Each number is 200 + 40 x the weight over the matrix's rms, rounded and kept within 0 to 999. Layers, rows and columns count from 0.

# layer 4 attention output (transposed), 160x160, rms 0.12, rows 20-29, columns 0-159
137,296,243,220,195,279,280,270,242,186,258,148,173,270,212,224,161,218,178,231,243,209,214,199,223,292,250,205,179,260,278,117,198,204,233,196,184,253,326,210,244,180,276,216,261,188,179,140,234,167,254,169,132,241,164,160,231,181,197,139,165,271,174,276,212,220,304,178,105,198,203,214,206,184,204,157,149,213,233,129,220,223,113,218,165,175,249,193,92,144,222,221,177,152,107,278,137,206,157,276,221,207,250,267,208,129,217,254,223,231,183,220,209,189,46,221,191,165,220,268,222,219,170,245,210,183,168,188,170,207,202,316,154,207,269,208,272,220,208,231,154,220,235,193,165,232,206,216,183,104,216,177,200,215,172,101,210,146,203,208
151,338,271,179,172,220,173,336,171,213,291,189,179,168,242,187,222,156,202,177,184,222,264,258,257,252,266,256,209,267,242,161,194,140,209,138,192,192,295,195,215,206,265,171,229,233,147,161,245,126,232,205,203,245,207,116,144,205,260,37,187,222,182,292,123,202,211,144,109,244,200,240,177,288,174,132,207,198,193,259,238,218,147,213,201,259,251,243,120,141,217,164,135,189,168,168,138,256,170,173,184,224,154,289,185,120,181,210,216,198,143,220,219,199,143,245,193,182,253,164,244,223,140,279,174,194,141,193,178,167,204,227,176,173,243,222,191,194,152,198,168,270,246,233,139,165,237,176,309,146,244,158,253,221,228,185,204,223,259,156
230,125,142,226,200,181,174,106,235,215,157,245,222,190,170,220,192,195,204,195,216,192,143,156,186,180,173,157,219,167,170,234,223,240,205,228,228,201,144,197,198,202,159,242,142,200,225,249,179,217,143,188,229,175,256,251,196,225,178,300,230,216,209,189,241,167,198,208,217,130,199,148,214,149,212,219,193,213,184,172,187,212,241,226,201,185,203,159,306,275,206,212,229,241,251,203,218,119,244,214,142,202,210,140,208,251,186,217,194,227,210,159,188,187,249,183,228,202,152,215,186,197,240,156,242,186,246,216,243,213,193,126,228,204,163,191,171,206,233,173,192,143,170,207,217,226,163,223,145,263,203,203,176,202,171,232,162,224,175,253
225,218,173,198,187,183,190,211,219,219,166,184,195,198,190,196,241,202,189,242,210,214,223,242,186,293,128,230,192,138,181,207,210,159,154,172,216,292,236,201,220,228,218,236,184,188,234,248,223,214,242,133,169,236,175,249,188,149,206,192,225,141,244,137,206,147,135,198,174,177,206,222,238,179,230,229,238,219,150,157,193,211,240,205,192,186,160,149,187,188,168,182,174,173,297,231,256,249,242,127,238,196,157,329,199,228,208,233,213,139,276,195,202,178,250,174,184,249,274,223,225,218,279,158,121,149,191,150,178,233,206,196,190,168,218,165,188,191,155,217,172,177,202,216,219,165,192,163,171,284,128,244,199,196,155,214,181,207,194,156
216,258,249,294,217,187,161,250,155,240,266,247,215,184,204,232,214,165,141,210,185,181,244,234,186,222,204,212,172,160,172,160,219,182,176,189,248,235,309,195,263,238,207,174,242,209,196,252,193,195,186,251,156,203,187,118,143,200,319,177,282,196,143,279,208,199,241,226,145,142,197,165,216,186,129,172,239,208,180,198,228,199,203,174,173,171,173,194,182,202,238,147,163,252,215,202,128,180,209,145,169,268,165,194,195,199,204,184,191,223,174,207,187,208,235,157,212,186,247,150,145,218,152,198,175,165,186,148,182,218,202,271,146,199,232,224,245,225,158,185,197,204,204,191,170,153,230,204,286,122,200,201,256,241,237,252,150,232,222,201
191,203,240,254,212,221,195,304,187,177,209,206,183,157,225,187,206,170,157,150,169,183,181,216,202,226,193,170,184,203,53,248,328,188,197,127,205,221,201,177,218,211,205,172,123,146,206,181,125,196,214,224,227,187,90,192,210,223,255,206,191,190,196,200,189,173,233,197,182,187,224,193,152,210,207,180,259,201,163,217,204,140,163,162,204,94,217,204,247,207,198,192,226,152,206,192,157,179,151,165,182,212,181,134,186,207,229,206,175,206,162,213,192,199,215,233,165,188,246,70,216,226,186,187,138,199,196,204,222,183,192,217,194,187,196,274,210,169,190,216,228,218,202,206,242,121,200,202,229,156,178,176,296,172,201,180,181,168,174,0
311,144,151,236,194,106,209,98,185,187,88,237,217,136,174,240,196,184,231,204,222,211,169,185,144,166,124,156,204,130,119,301,251,174,191,255,255,196,91,199,166,242,115,220,160,207,250,272,178,234,179,122,226,171,216,315,167,185,175,319,248,176,199,107,221,93,147,246,269,163,191,148,212,126,210,268,214,212,151,170,191,225,307,179,243,184,189,187,330,237,155,184,208,241,284,148,219,149,250,124,164,180,202,216,189,274,188,192,194,186,299,192,193,200,323,144,212,196,168,196,200,191,308,89,149,106,208,189,188,250,182,108,207,183,129,153,118,210,187,214,239,148,172,207,203,230,155,194,165,320,152,254,145,171,180,265,169,163,164,199
179,167,211,203,171,144,200,208,172,175,129,224,188,188,180,158,192,231,171,183,216,242,217,231,190,193,184,185,173,209,224,280,227,191,168,219,197,201,178,210,183,144,209,193,216,162,240,204,165,170,219,164,245,190,165,263,227,223,177,155,129,177,240,159,123,134,166,219,280,241,223,222,187,145,211,207,192,224,224,243,191,187,204,221,194,209,183,270,265,143,170,173,224,171,210,153,193,268,205,129,272,179,180,252,242,184,224,175,199,178,244,219,243,198,191,202,136,167,211,115,241,235,310,161,169,156,167,203,181,140,191,184,210,183,166,199,145,151,208,187,225,226,255,200,240,209,184,176,185,230,223,228,142,208,207,225,228,122,222,153
124,235,131,212,191,204,264,204,346,235,199,192,185,292,199,210,206,170,187,249,196,184,117,211,206,283,192,183,241,201,192,135,188,222,203,192,227,279,276,209,256,195,268,254,189,181,250,203,185,239,146,197,187,207,211,157,243,222,195,259,197,187,282,178,252,195,277,147,158,60,258,188,210,118,146,214,172,236,191,82,167,222,212,265,200,169,162,104,201,278,201,220,262,196,259,258,210,118,211,283,173,232,221,172,194,161,228,279,203,197,155,131,186,160,167,169,240,228,182,213,244,273,181,178,207,242,188,179,267,193,202,190,195,192,226,197,219,178,210,179,132,133,155,207,256,198,195,189,74,220,206,229,236,211,107,183,157,217,165,196
186,205,193,144,189,206,191,136,198,231,239,202,233,265,201,215,221,196,243,223,194,211,201,184,209,209,217,230,185,204,327,166,102,209,198,250,178,218,226,205,211,209,197,245,263,233,194,234,258,199,208,218,183,232,294,188,175,207,178,156,223,192,198,217,209,215,184,218,209,225,180,211,241,201,171,196,139,195,243,202,218,246,230,248,202,284,197,201,114,194,208,199,165,259,162,215,223,217,253,215,193,200,206,277,214,205,204,187,219,173,185,191,190,194,179,182,240,210,190,313,183,175,201,233,250,220,205,176,178,220,203,199,234,235,228,130,215,219,194,183,185,175,220,210,149,257,214,186,199,215,210,202,152,234,203,207,226,239,219,387
# layer 4 attention value, 160x160, rms 0.122, rows 21-30, columns 0-159
255,120,163,189,266,171,208,154,237,211,188,126,277,185,204,156,181,268,253,328,197,191,194,262,155,122,195,245,261,147,188,243,213,163,204,256,99,222,159,324,192,150,176,231,220,306,268,225,219,221,209,194,295,237,203,212,252,201,156,181,124,227,227,174,201,209,178,186,292,165,217,214,135,116,201,254,155,191,215,217,200,77,155,130,223,178,123,98,219,310,315,159,283,197,261,227,153,230,244,202,267,269,205,209,219,198,181,176,169,225,278,217,219,180,232,35,297,171,222,234,220,275,241,176,270,164,301,196,205,133,313,226,252,279,276,192,222,276,222,233,68,249,208,135,206,191,194,312,171,201,260,220,162,191,245,266,203,173,163,189
154,218,235,192,137,201,233,234,185,216,194,246,175,215,207,199,257,179,208,206,201,163,220,170,233,242,214,202,164,211,220,159,191,210,178,132,245,240,195,130,212,255,200,167,195,152,207,173,183,222,247,215,157,189,211,185,216,164,294,205,182,162,173,159,221,242,199,206,175,277,93,279,208,229,232,173,221,183,204,198,195,232,214,211,157,220,237,256,175,138,155,213,169,168,135,215,233,234,192,215,195,180,193,197,238,213,233,197,216,225,145,211,170,252,169,256,150,158,185,209,174,193,205,228,135,257,122,230,136,243,141,252,250,162,194,206,197,163,183,212,261,148,214,180,229,201,228,100,225,187,133,204,201,203,170,210,234,152,234,210
217,219,170,214,189,233,211,137,226,196,190,217,198,255,180,169,148,173,155,101,222,226,180,191,187,168,187,215,178,261,173,154,182,306,215,174,171,155,175,214,238,202,235,174,173,233,145,168,215,163,92,237,224,105,172,118,210,233,204,238,191,241,176,191,154,236,269,252,262,195,237,166,240,215,180,157,154,138,248,187,260,240,201,229,207,229,215,263,259,185,222,193,226,328,207,149,208,211,205,272,112,161,173,195,188,203,131,233,241,202,123,228,243,219,217,274,169,219,197,185,194,200,170,179,221,229,287,267,242,194,200,159,242,241,191,237,188,85,249,211,232,188,166,263,175,174,168,215,210,152,231,239,248,223,253,175,228,251,226,215
171,186,174,181,214,225,216,186,237,198,116,55,188,159,153,225,142,225,252,218,218,182,155,228,161,149,310,239,204,255,186,255,202,223,158,166,159,158,204,207,247,188,157,244,152,219,149,295,181,227,240,220,182,241,210,222,212,205,101,177,170,236,214,181,193,126,146,213,212,303,189,162,203,205,255,203,149,214,262,163,191,124,191,174,204,234,231,192,206,195,227,195,267,180,248,253,228,239,172,179,214,176,213,198,200,167,162,281,186,253,223,219,170,176,187,164,205,184,180,228,233,264,215,228,189,242,189,214,184,248,192,176,225,206,236,226,232,162,217,201,174,277,151,254,236,173,188,281,188,250,164,217,166,203,193,158,276,216,187,154
205,165,210,272,198,180,206,267,175,212,212,222,201,232,205,230,178,152,136,216,217,145,202,193,245,206,228,217,215,93,109,183,320,156,161,165,196,249,211,197,211,157,161,192,121,216,231,224,154,197,230,231,206,225,71,236,231,144,262,203,165,181,203,242,192,206,160,215,195,185,192,218,210,205,231,148,220,151,104,208,188,147,150,126,160,102,106,180,152,203,268,184,256,131,214,193,171,256,150,149,267,186,154,177,216,190,259,198,164,183,176,238,207,209,202,187,172,211,210,149,155,213,221,204,131,174,219,168,196,134,242,237,221,204,231,309,213,233,214,220,169,249,241,148,244,88,254,181,206,121,158,149,204,191,179,186,122,123,214,51
114,214,224,187,117,238,185,204,170,219,238,203,115,251,214,145,262,151,177,123,229,208,183,107,229,200,239,225,152,244,225,108,171,374,188,79,243,189,235,148,281,216,223,222,168,218,160,218,180,136,185,272,96,169,167,134,234,237,279,274,254,250,134,188,206,244,216,185,200,240,148,209,268,252,289,143,228,171,231,103,260,298,161,275,153,236,263,311,175,115,203,240,228,173,151,188,242,247,232,255,159,211,189,181,217,214,146,246,261,234,44,181,253,274,197,318,156,222,259,205,188,136,222,249,154,255,321,312,167,220,123,178,295,160,179,237,199,96,231,236,309,148,207,246,224,167,187,141,208,181,160,239,210,243,214,178,198,155,270,200
211,208,163,190,223,261,143,160,180,214,286,192,204,231,212,178,205,190,133,177,203,193,130,159,226,200,166,214,226,191,181,149,210,230,223,181,179,162,177,173,172,151,164,190,194,239,156,245,252,195,161,211,180,179,186,203,161,193,155,228,259,235,151,240,214,183,225,156,211,161,303,223,183,211,219,210,160,134,206,123,271,280,174,256,212,138,163,211,163,251,181,204,173,181,228,161,135,164,242,208,145,202,163,195,204,258,187,209,152,213,142,136,182,206,171,143,250,288,194,201,211,172,181,277,218,140,323,208,167,242,215,240,237,221,207,198,217,215,217,291,211,198,189,239,200,201,199,224,189,156,184,191,192,167,223,222,131,235,237,186
262,168,204,178,197,246,193,197,227,206,123,312,281,158,125,212,194,197,203,182,213,249,245,248,216,227,152,210,127,253,150,217,213,179,231,184,244,221,102,143,254,221,211,148,179,196,206,185,196,219,226,166,225,177,200,194,166,196,211,175,175,132,206,174,230,231,232,295,185,287,158,219,257,180,191,179,168,147,227,268,233,206,249,159,272,183,195,263,237,101,176,216,139,255,143,284,237,224,239,176,136,69,145,206,223,224,212,107,215,203,209,190,86,226,83,264,117,185,186,177,156,153,152,193,163,197,123,222,146,258,198,251,227,160,206,240,185,178,245,188,171,127,224,210,236,211,244,74,280,185,170,226,225,193,189,212,263,313,181,212
219,198,198,189,190,199,189,151,246,189,164,131,198,127,186,178,182,267,224,229,194,204,185,249,157,175,188,186,237,261,237,218,153,194,199,209,231,147,180,204,160,236,230,173,228,196,184,217,201,271,188,192,242,179,276,169,182,213,113,204,183,223,203,183,187,217,198,199,151,207,176,183,176,232,217,231,195,258,248,230,153,166,202,188,184,264,226,194,284,215,155,181,180,233,253,212,199,171,206,218,214,231,234,217,158,179,144,231,230,231,244,183,213,184,198,200,235,168,216,215,179,225,156,146,251,209,158,210,200,236,202,182,132,192,182,167,219,194,178,161,197,165,111,195,197,243,182,231,223,237,258,217,188,194,230,190,249,222,186,261
161,251,270,114,157,230,202,177,167,233,192,181,223,276,188,181,237,158,244,222,237,213,222,156,240,165,197,234,140,205,328,195,126,230,231,172,207,190,177,230,221,223,202,235,275,226,176,234,212,220,216,189,157,181,309,227,195,168,225,227,230,204,161,248,214,181,205,248,228,252,166,202,223,160,219,174,206,208,250,153,245,250,224,262,191,288,203,266,173,159,207,230,183,183,121,196,231,200,304,183,178,176,249,202,218,245,204,192,205,172,203,167,242,242,164,222,179,185,198,284,217,171,240,271,240,199,194,204,200,223,187,161,215,180,200,127,223,149,204,189,202,189,207,247,154,235,196,161,179,246,198,217,157,213,199,219,189,171,235,303